Each number is 500 + 40 x the weight over the matrix's rms, rounded and kept within 0 to 999. Layers, rows and columns count from 0. Numbers have three digits each.

# layer 2 attention query, 256x256, rms 0.0726, rows 242-255, columns 0-127
514482459413490481514490541530556439544495547541441487449492526507525483531495545469483469448555515532528461576425535430479424496615509542516584469479583522597503506478425505514503473525425482516409607474548511402422469556461522512467468494444516518522524483567515576469497484570489482574519554515438558483575503544540482447502528436555445539564508562363486573526567495542458477464510
482533478520471470536399585531478543505525512534443571457435571532541417440440461517402458428503548497468425495511504507595487588519482534484546471437541530441437427561516513491573451498455451457480476421471443545522547530439508560558502607565585479499489564518425412403529483507491510570509404486534535515572475551527511478468499445529429454504560461464469502515560400503469553539476
480547500507386483450448440543448479472484528507522502552574457470520572555463531541556547523528462503497530503473513535501489570554443513434466536497519538478499575447515438516534495504453423464429523453477583489487466486395511391480553446490393543533576480629625440551460482532492520476479479415480517480527513519503507514523599446516413528495435513492527483462547486499489476539581
396520550505581550494391529540428585491467520426467500554514461518539535414527539493440556525411549457521517511520563441450515560434488507479554501479579567417485556560463577664557429518552491563539455596586445545526482458541489441441491576501482438559471421496508496461555499554501528478549565451455530474486521476427486447610528504486390504502441538556528455561505403464538566425552
500461491532424455495517556478387475463468513581513542499542460454499539488497530507597421460456548497500500519576503640550569519461495519471434515492447502501448595516475469506530562404484520432481536574423504428409498524511557503502445505529450482546561512476361517507475408489513491489568430511502550518499523536580522508454433539515470463456551525467501431572604544579471486559465
562494439515466396498491599355517524492527424539417449530551412547447520491546428511460469440533481493524523475474533426483524563432528557554472545532478448537523475543529514506521491565501519518429492499595583424536595540469454465506421479519546538535555447493443444392464557521429525522455519564634533532497493522506558492386441425471477423533459427497596505541474554605550504523517
471449550493560511529499428513522523377462478492454465474499504552546428503538462457483522504469511416390548498493485450474523540531481466467498528476504536523443516496458503521515434488567433530495549438530565435550490507497525533394539489567472458475538454473442423544565545519588519507527484555483534550511523470541516472575465506509507539344536464465478536467577421483473500508496
512446524477526538527529462426515540455541490479384441502494523478535490485499619481479602417540546424433459515507517459514528487585504501584466476479477468445482543476537569460524512442522506472469488524467466405505492487462502555500590562484511467433479508588423504511453555471544506564570528503501548460490557547610558515503431434524523486524460557535515438471381551566455452463465
608455526597457549553421473480459450482516479459576608480481550513552561486510394462447439533528498478518516556452518494531468449590580481424470519526548545492410493448464416453523491495486485496543448512491503485476424528438551514505519521428508445412481488461482575466452565525444474577498490469456515466565559469543537485509490538440438474469493475556517527415554487438468466483494
475457543493537505519496590548451544537546530524360517561499501472469531474493503487520538486496508447562493453364451581478486441523455521483438487521551492515485492465484520574516465410476567453491524428502440442400453524487503439541644471552522520498534513495587466424552486524480542563549512486460489577463473509539486464482477457434551515461529551485480553505462403522473552513521
580517534454516515414547486521450539503455490440477435521423518510468532514539534472486538501523453541436479522437403531547531465514525557460486440481386425585535467505540449451487521469475493454454559490471510538418540504578440513518445502478459473473546490504525506442407477524493553537484450632513595522496593513580488609492562458484550490412533471476398530536463419490499527480462
507517592532561464461466571535519494538532452477545576507522567461566409417510558528477548509524532503453497516484434526505526479504447418543426521500526601523528606470491486499518419419496591470531484458526515629534499473577570482495566513588548527471358432464580425512523452582539510529507507466502474609410381516465488539454512589494535490392416467488490538523457523505552426474541
451476472510431552475498562438530576463483561548559450474417521584531493535430473577377467441450453473549542551521497446585395544596421457532492533559526560495456419431481567488578513579584509567558403572492564500598499450487542579486550577491497442472511442445432630532530552540469507455586462478416498482525528449470506424588487537494480521456424486457561507569467457429523476580477
523528509412495519488461517537464465436463528467549530478509520451480494505463582560568479383593490525497403549457437579545533473481505540515455427568470478441535479511484476441496574490476472590530544504480558484567501559470428515502524450428502575495477553494495551542476569532542518562496519488553519429451509488486593495438468520488509483564587411455499568458411552617486484578539
# layer 2 attention key, 256x256, rms 0.0725, rows 242-255, columns 0-127
520506526501518384528524478422584529491429427624573518554557525540527473438538525530489479502493483535467474498606498509447500466532424518534441498539476527434516458491511484494600559488492428479553485582456439500497493547540501509451513592578497525475522514563406459569554597518496544481457445410520500495429503493485461472539507570462463517458506530558549496611482582400576535427495
480442521549525572535514505458516473450502466490617388548521378511501454499524523492502570494431518516556489510505513524412477440458454472459512508580475605466472459424495504482515485558503518435460512487532526502537501463508531568526514475523407491448543491545481603595434526533517468450461494478474520473432506460476467528533448561541446556493522411500454518565425533515487428530488
508513486385467448550539409477507461605489514548446465472532461499444590517579518528530522511572507567480543411444495508539401520537526443591463554509477471544437474523429416448475526476520536457526509509547452571437491553421463569543443469517532586511443415509400509554486440388567459503518506454383489506541498455549561498529480467499534478465492539593486543503525501512447566478457
455493488612508554493541562393501563518596468550553545523454424528460531513559516431508378551443450622444540420479564475492541477547583558526505425468516483481612415458569547497509405474471520470570430387448588510460525380502499529433483466508511426501461524536533547424517505527514467483457474496434533511502573457529397479532568463498490513495408430537476449561512528465470526511368
474471539512555622424599516534529467523524516502495498511463585464488447427484435518527494479542542493419408473429507470361460510451525478632525519548436419485485543556495458519479517504485459551582555536494522534482478533510518466595544454413527460439462495534586516520587550577510500535506540516479446407473563483535371500617564419518439551494517572414514535519407438524424577473549
514517529449503695442525478478481425516482545494553493438541569486520526557424466560582545508429503486466425512451493607598527450471404428493530572543509524548497488522586390499454492441480464546372523528435564520477450505516571575510560554503476505493515587522514419583454486504434546610553500470427437517437427497547484464551443512451392551550530463468485427516505489538600475522596
469444507399507477565562577530470495510496547440541455585496489487476563637482497533497458480492520562484502504469502446436478523548481563572469519380478449467522477479469511549475503531453489472599526368558509521585445480544405468440509462472615456521539469502424585504436548472438502496442518418553571445518486546529498496496564526464531491599485483518474499616472505537480516546485
476403515585470565524470424517578462571440434411499465524540566545514529509482402536501493525509374425410516449481521452520499561545562454500525493494623553539484480569477469476504621474507554514569519476470506464561531516521450577595572487462533563430421558414597523571532521543570553529527577549554441527500410366494509462430479584531445563546407478561500493547466520447492453478601
477536489537524553462532529437517416504511517486451460557623486453506473485478569464425536479554520448450503537496456499546498459468494519488432508482512510482511572583564524565444435478423423383495549571491494555474515472520509517482528559451457438444399513498519462526537543429425544491503584456473627450550434618449523570473457548382512533464539500531501547573419538448545557486492
564586575398470591469567505493508409406541543482504408511520544485509476475423478479480547564440456521515515465528433463588508563517450419562500471487482468544516428584406536427505513500569613461618524530563445466465454437473511560493418482477472471556446647474481535544385533554558517546521575467515448499531456492487460537497441449481538532545526461491538516482509498494476536410457
480429488508423561528408521428508389546484474582504452565523497524589513519460444593518471462537526508452467449522475435499320417489463430628535488552664509563556573550453600569549581518551515444438385531587503431442502524510444524543538483496532527440531397489478585471510467458586592603522499407414373495536498518561540500424499538527381520485474557587603469569488545605481455580496
407490465432471467470508522466523522429613548412453502527522546513523485539479567431527491562477458473452479488479542394487570486397549502517529509474505462500505566532546494497550536473503500374588618495556460369539452488437482358435505445464434555479577509481492470472473554467517444536490511530456544449582558467509492487478501420609465553529530487528505525403504490425427617361509
523441452529514479492520542435459499587528481431404536498468445494514484555614598467493503479533536506552578630474474585534555504632576585375547558518487569502487590634538513454509487467568404429655492414601529516434479508479535450443515515480521460514576550546564465555491524566559480460572423482477569521525471495474398529460368539530490540394474577411543425523556485385501548466523
613443472594511448534530476433471502581489522540472533580528568517477475464423386477388453468496471395594518440506498483522452422464448474449486475494537439530519538475530559605439567508404499521500601476460564438444567527510542417549509439427337518512439480520493487534480482533451566539440468561535441494513508376441475516539458649533525424538511528422470534502439474580456454508461
# layer 2 attention value, 256x256, rms 0.0747, rows 224-235, columns 0-127
518511546485392578569527458418468480494482546534476495484490486476490500572493458587481461564474446568510445538514452419558532518482386555469512465455516459534457484500469419457476502465460496514468449465474545522531434489518436479517573467502524506466456518549578458498587459420474449468520424505541423483516534445527494592588451558490556537537539504506515442456533453532528413438473
556490568456537468518539500417468508488518476466528489489459453556390394466601463556455472507467486461516530533553491517533440480542464473480487512445514453488546493511486512480603505431463499487512612517484462521471526454486560515445422576445528556503485414475450558426439526490470559477531467524483535536485493461520503422467509522499560526469501518607557430388482509578520503420591
517564572580461497501459566565505475550476570580579531483466503444473450448497468542480459483467448482437498581544535464438530505547466470516521382522566547441471480499444471469482537486434567520558490490476605500470412464589525551558521434454618434513476490483503495544453475451476537478602470503466475420471557531446448577461462529536515460515544488526456450488512473445515454459478
523431557518546495468498463541508599463470487426466467480511551535458494501490497540563467410530505466562552436513526461484487511457532446561484496467550482490446492503496481510478448496578509521491538481466496496530502499502540514488477495550475510516504583492462541476536528534578445489453553425488464504398482527462444531443564443606421442543535635506585548541524571478509513587476
517523503462487526492446515512462535519499535466535483567482445458454465508546521480473512513471511441506503544534451498467434475514558419554614557655442509547478460477537502465607467505469483483513529457474490514509509463486417498466538451520485487517429516571455501501492511474491606604529437481456534511502522447480580515448447596515477466555480429496516536454549523533479502478464
486482431394502520487519554525550537436496451483410449519432472503502472419498483498566524487382374463463597478461486510464396467424556550466541536575554462512422485434438460339492564524441511497463479434415557508512430456521435519451496570436493482548473521611485534509516502558524524472506513483464517555505462458460551550500470602444566519507517537498495617465538496527428455569459
496590523496490517542580482477562479502485530530567533540456494493509471521442492449474471560495523585527539355401507543504459539582530466453546562541507508502488488537456408561511485532381495541467494450525431561462519553403433518523577420494453476484423515439538512462509556485524367486464489490528484535554448360537523545532488506519473486527492560512608507460462461538451534473404
439482535490523445536622477480530442439517543542528509546474494480435408603484541518532480490489545534457418468499524555506506430529507457592509499490507434479481502473550454514495466514477465531508490509569465544580471468537650520485496448487522546447475509439523489502474529499480558495450465550451462440512494447447522524466493500390504441507481461480545484474451514533455526524440
525513492471490494515509441459497511489504533506421556506542476612525457518516481481508582518419520551475474496525565563394452474474423563382529545519413522502538452402508588557454457489563490444498424512498452523463524556488496491476485483494508504495555435514523515506516531513568537516541439530581525518529505424551484592507519472486541553517434433450401403474551610489439474483572
483538603453551534457495628485490460545548552548522532549500513510417563500411480443483611508476499540582527525486496499550549533538516444485521482559500438509499498512594495507450538537424515472494548529505522532549460510523457438432570516512537499493382522455567411589425485605503449582566481566462449418537550499486474479520553451492414533481461497516508486424509540551445563508505
507535523478541531474513515468542522500503494526503468520494492537485474499479537498486418522563496501519496517455482525550481508551442508503472526470538467517503480477572562503435501499522446499490461544434438524442522421537506518498493397475529460537507496547497470509461567456539460531509534568490481496408561521498492485464507523461493489446490571493449545507544416505479533495457
463492498531446479523422497516398487450444455529512484521474521516519518532439494463533482509453547541479547537491504470514400576533505519488502434473494493523521566431563474487504602547400472435447499527475496499585461500427507426577478449474569493501473492534527601532524467485431505523552474471495518605485553489516442458550583469544568515553525529452448527493526513458511561455505
# layer 2 attention output (transposed), 256x256, rms 0.0718, rows 224-234, columns 0-127
428575505568553464515504431532511511409499467503517577551535545478548506435498489507528509472472484486547569515547503523473547499511534418553488494522571526434508514506549544551476491484519566508503491533470397566462483485489503507459450475530498506574507554518451498496488574557522556509509503478522553468502555559493459512496531557516459507514448469523530437534526524455449475580483
499501533540519507477511508488485471495489556437558528502501451570456536507449531481555559540569459513443467557503519493457568538477547473505443463477409604476480498559533450529543501469534518453488503600475505420500496563505480545475537486449450508465550511523449522462471479445522530496458512454580471543571498527524488516440511562524580488460440458539498454524495531484504540527529
619564546587512496567605462426495465491546453537471434496487540499569507518526473588488518497465476513486488476452520453501605498499487536516489510461522541513572515478505483497473461572479571471516480533473497439553425452568498517455487501492418540580566547433492532481448494504509491508446555500529508623551473399481500430478468548517535523473488472480516510501521482552537442465538
530575518517477526506520514479495501565587454498477515458542544498538503455462528510507499490514497607486497517521452538511514564527521524524448504525458524518496496575487487465498584448457435520428487482535537492525576526511529532528584515531480522485514460512464519480492510500543526478565479493531462466495500486512524510500475520460486482432430445471482578479475511526429492519450
447552541536528572475453502499473536429473447482552500506500486535433589441426450502470547486475505508514527519495515476502511535505512507414508444483474466504511472522477402537509482516569472506507472495443416489533491521453505475466523582500445424492489417533519507449499504530508472528454517454568519488412475435523470529467597482483497510473400497480449501498535562459488474465526
494519535458544430468581494511452505560535491516547506509492554549520466578483571476513506516521577464498535500451539549519518543447490501475531538538476489500556525502459499594572491475527457474460469563463494508472450562459430472605526538586517400479504482476421489490530521523493473500542618579549499484509476474498523534480430495563498454564496497498538489618545536497534466527502
519501487545518489479437513431489537529452393451521503526412475542531488447596515503473466511514472462501383518576436378506542479484510506557443468484527537486448488510582446566562467485577482568588468444478562516484489523465472463428453559566520560504452483512506486541504527534532541581426493500556439500557498581538493469485499486531508505510470532509435513586482546490474470536553
554470497537586545483527528534550558506531414504483467459527536510473492388543459530412546563511450459491511551483491512494464594502489554489548508542426526483494503532567465437527476434480490480502517492452497489473533522542502511509496524488528486531504520556525486528506498603467538525491451471554481518480527536504412467522485505522561494566492583448531511503486529536525532511509
509462529491518431520517510435544532524400442539546451537549468475482462509432582517546514454530488453522519477555522524567540557521482489475447485475532467533509597565500572463543507442519485498446503504512542432470513427526463559517465511533494524467512483543509498453437498504501442515462549421499495499471496439475452424489530502473490440502538464498534507554485444532509558532500
486506451610419404438527473467476536494481512448540519441511540571532545514515444473501458540433474431481488490417491491403544495452551543497519500480506514426535464478497518506574483494490513493507404512472496521532457437425470580504516488543511563546537512506510551536480496478521492534445479417527538556506515499532514539518499471463533540543595529493464470509461501525503618491522
554491566466559460506528427526504506483499536505535537388494556515494482470423524472498447517513518478435447421438553446450557512490511472447463502528451456496479472543493478468540507493455536503485535461546507530485539508490489503494512583488434515465456528491589471519524504515533524459497532459573569516530500566531476485481505456552481494527520511506461508500467503446550430487573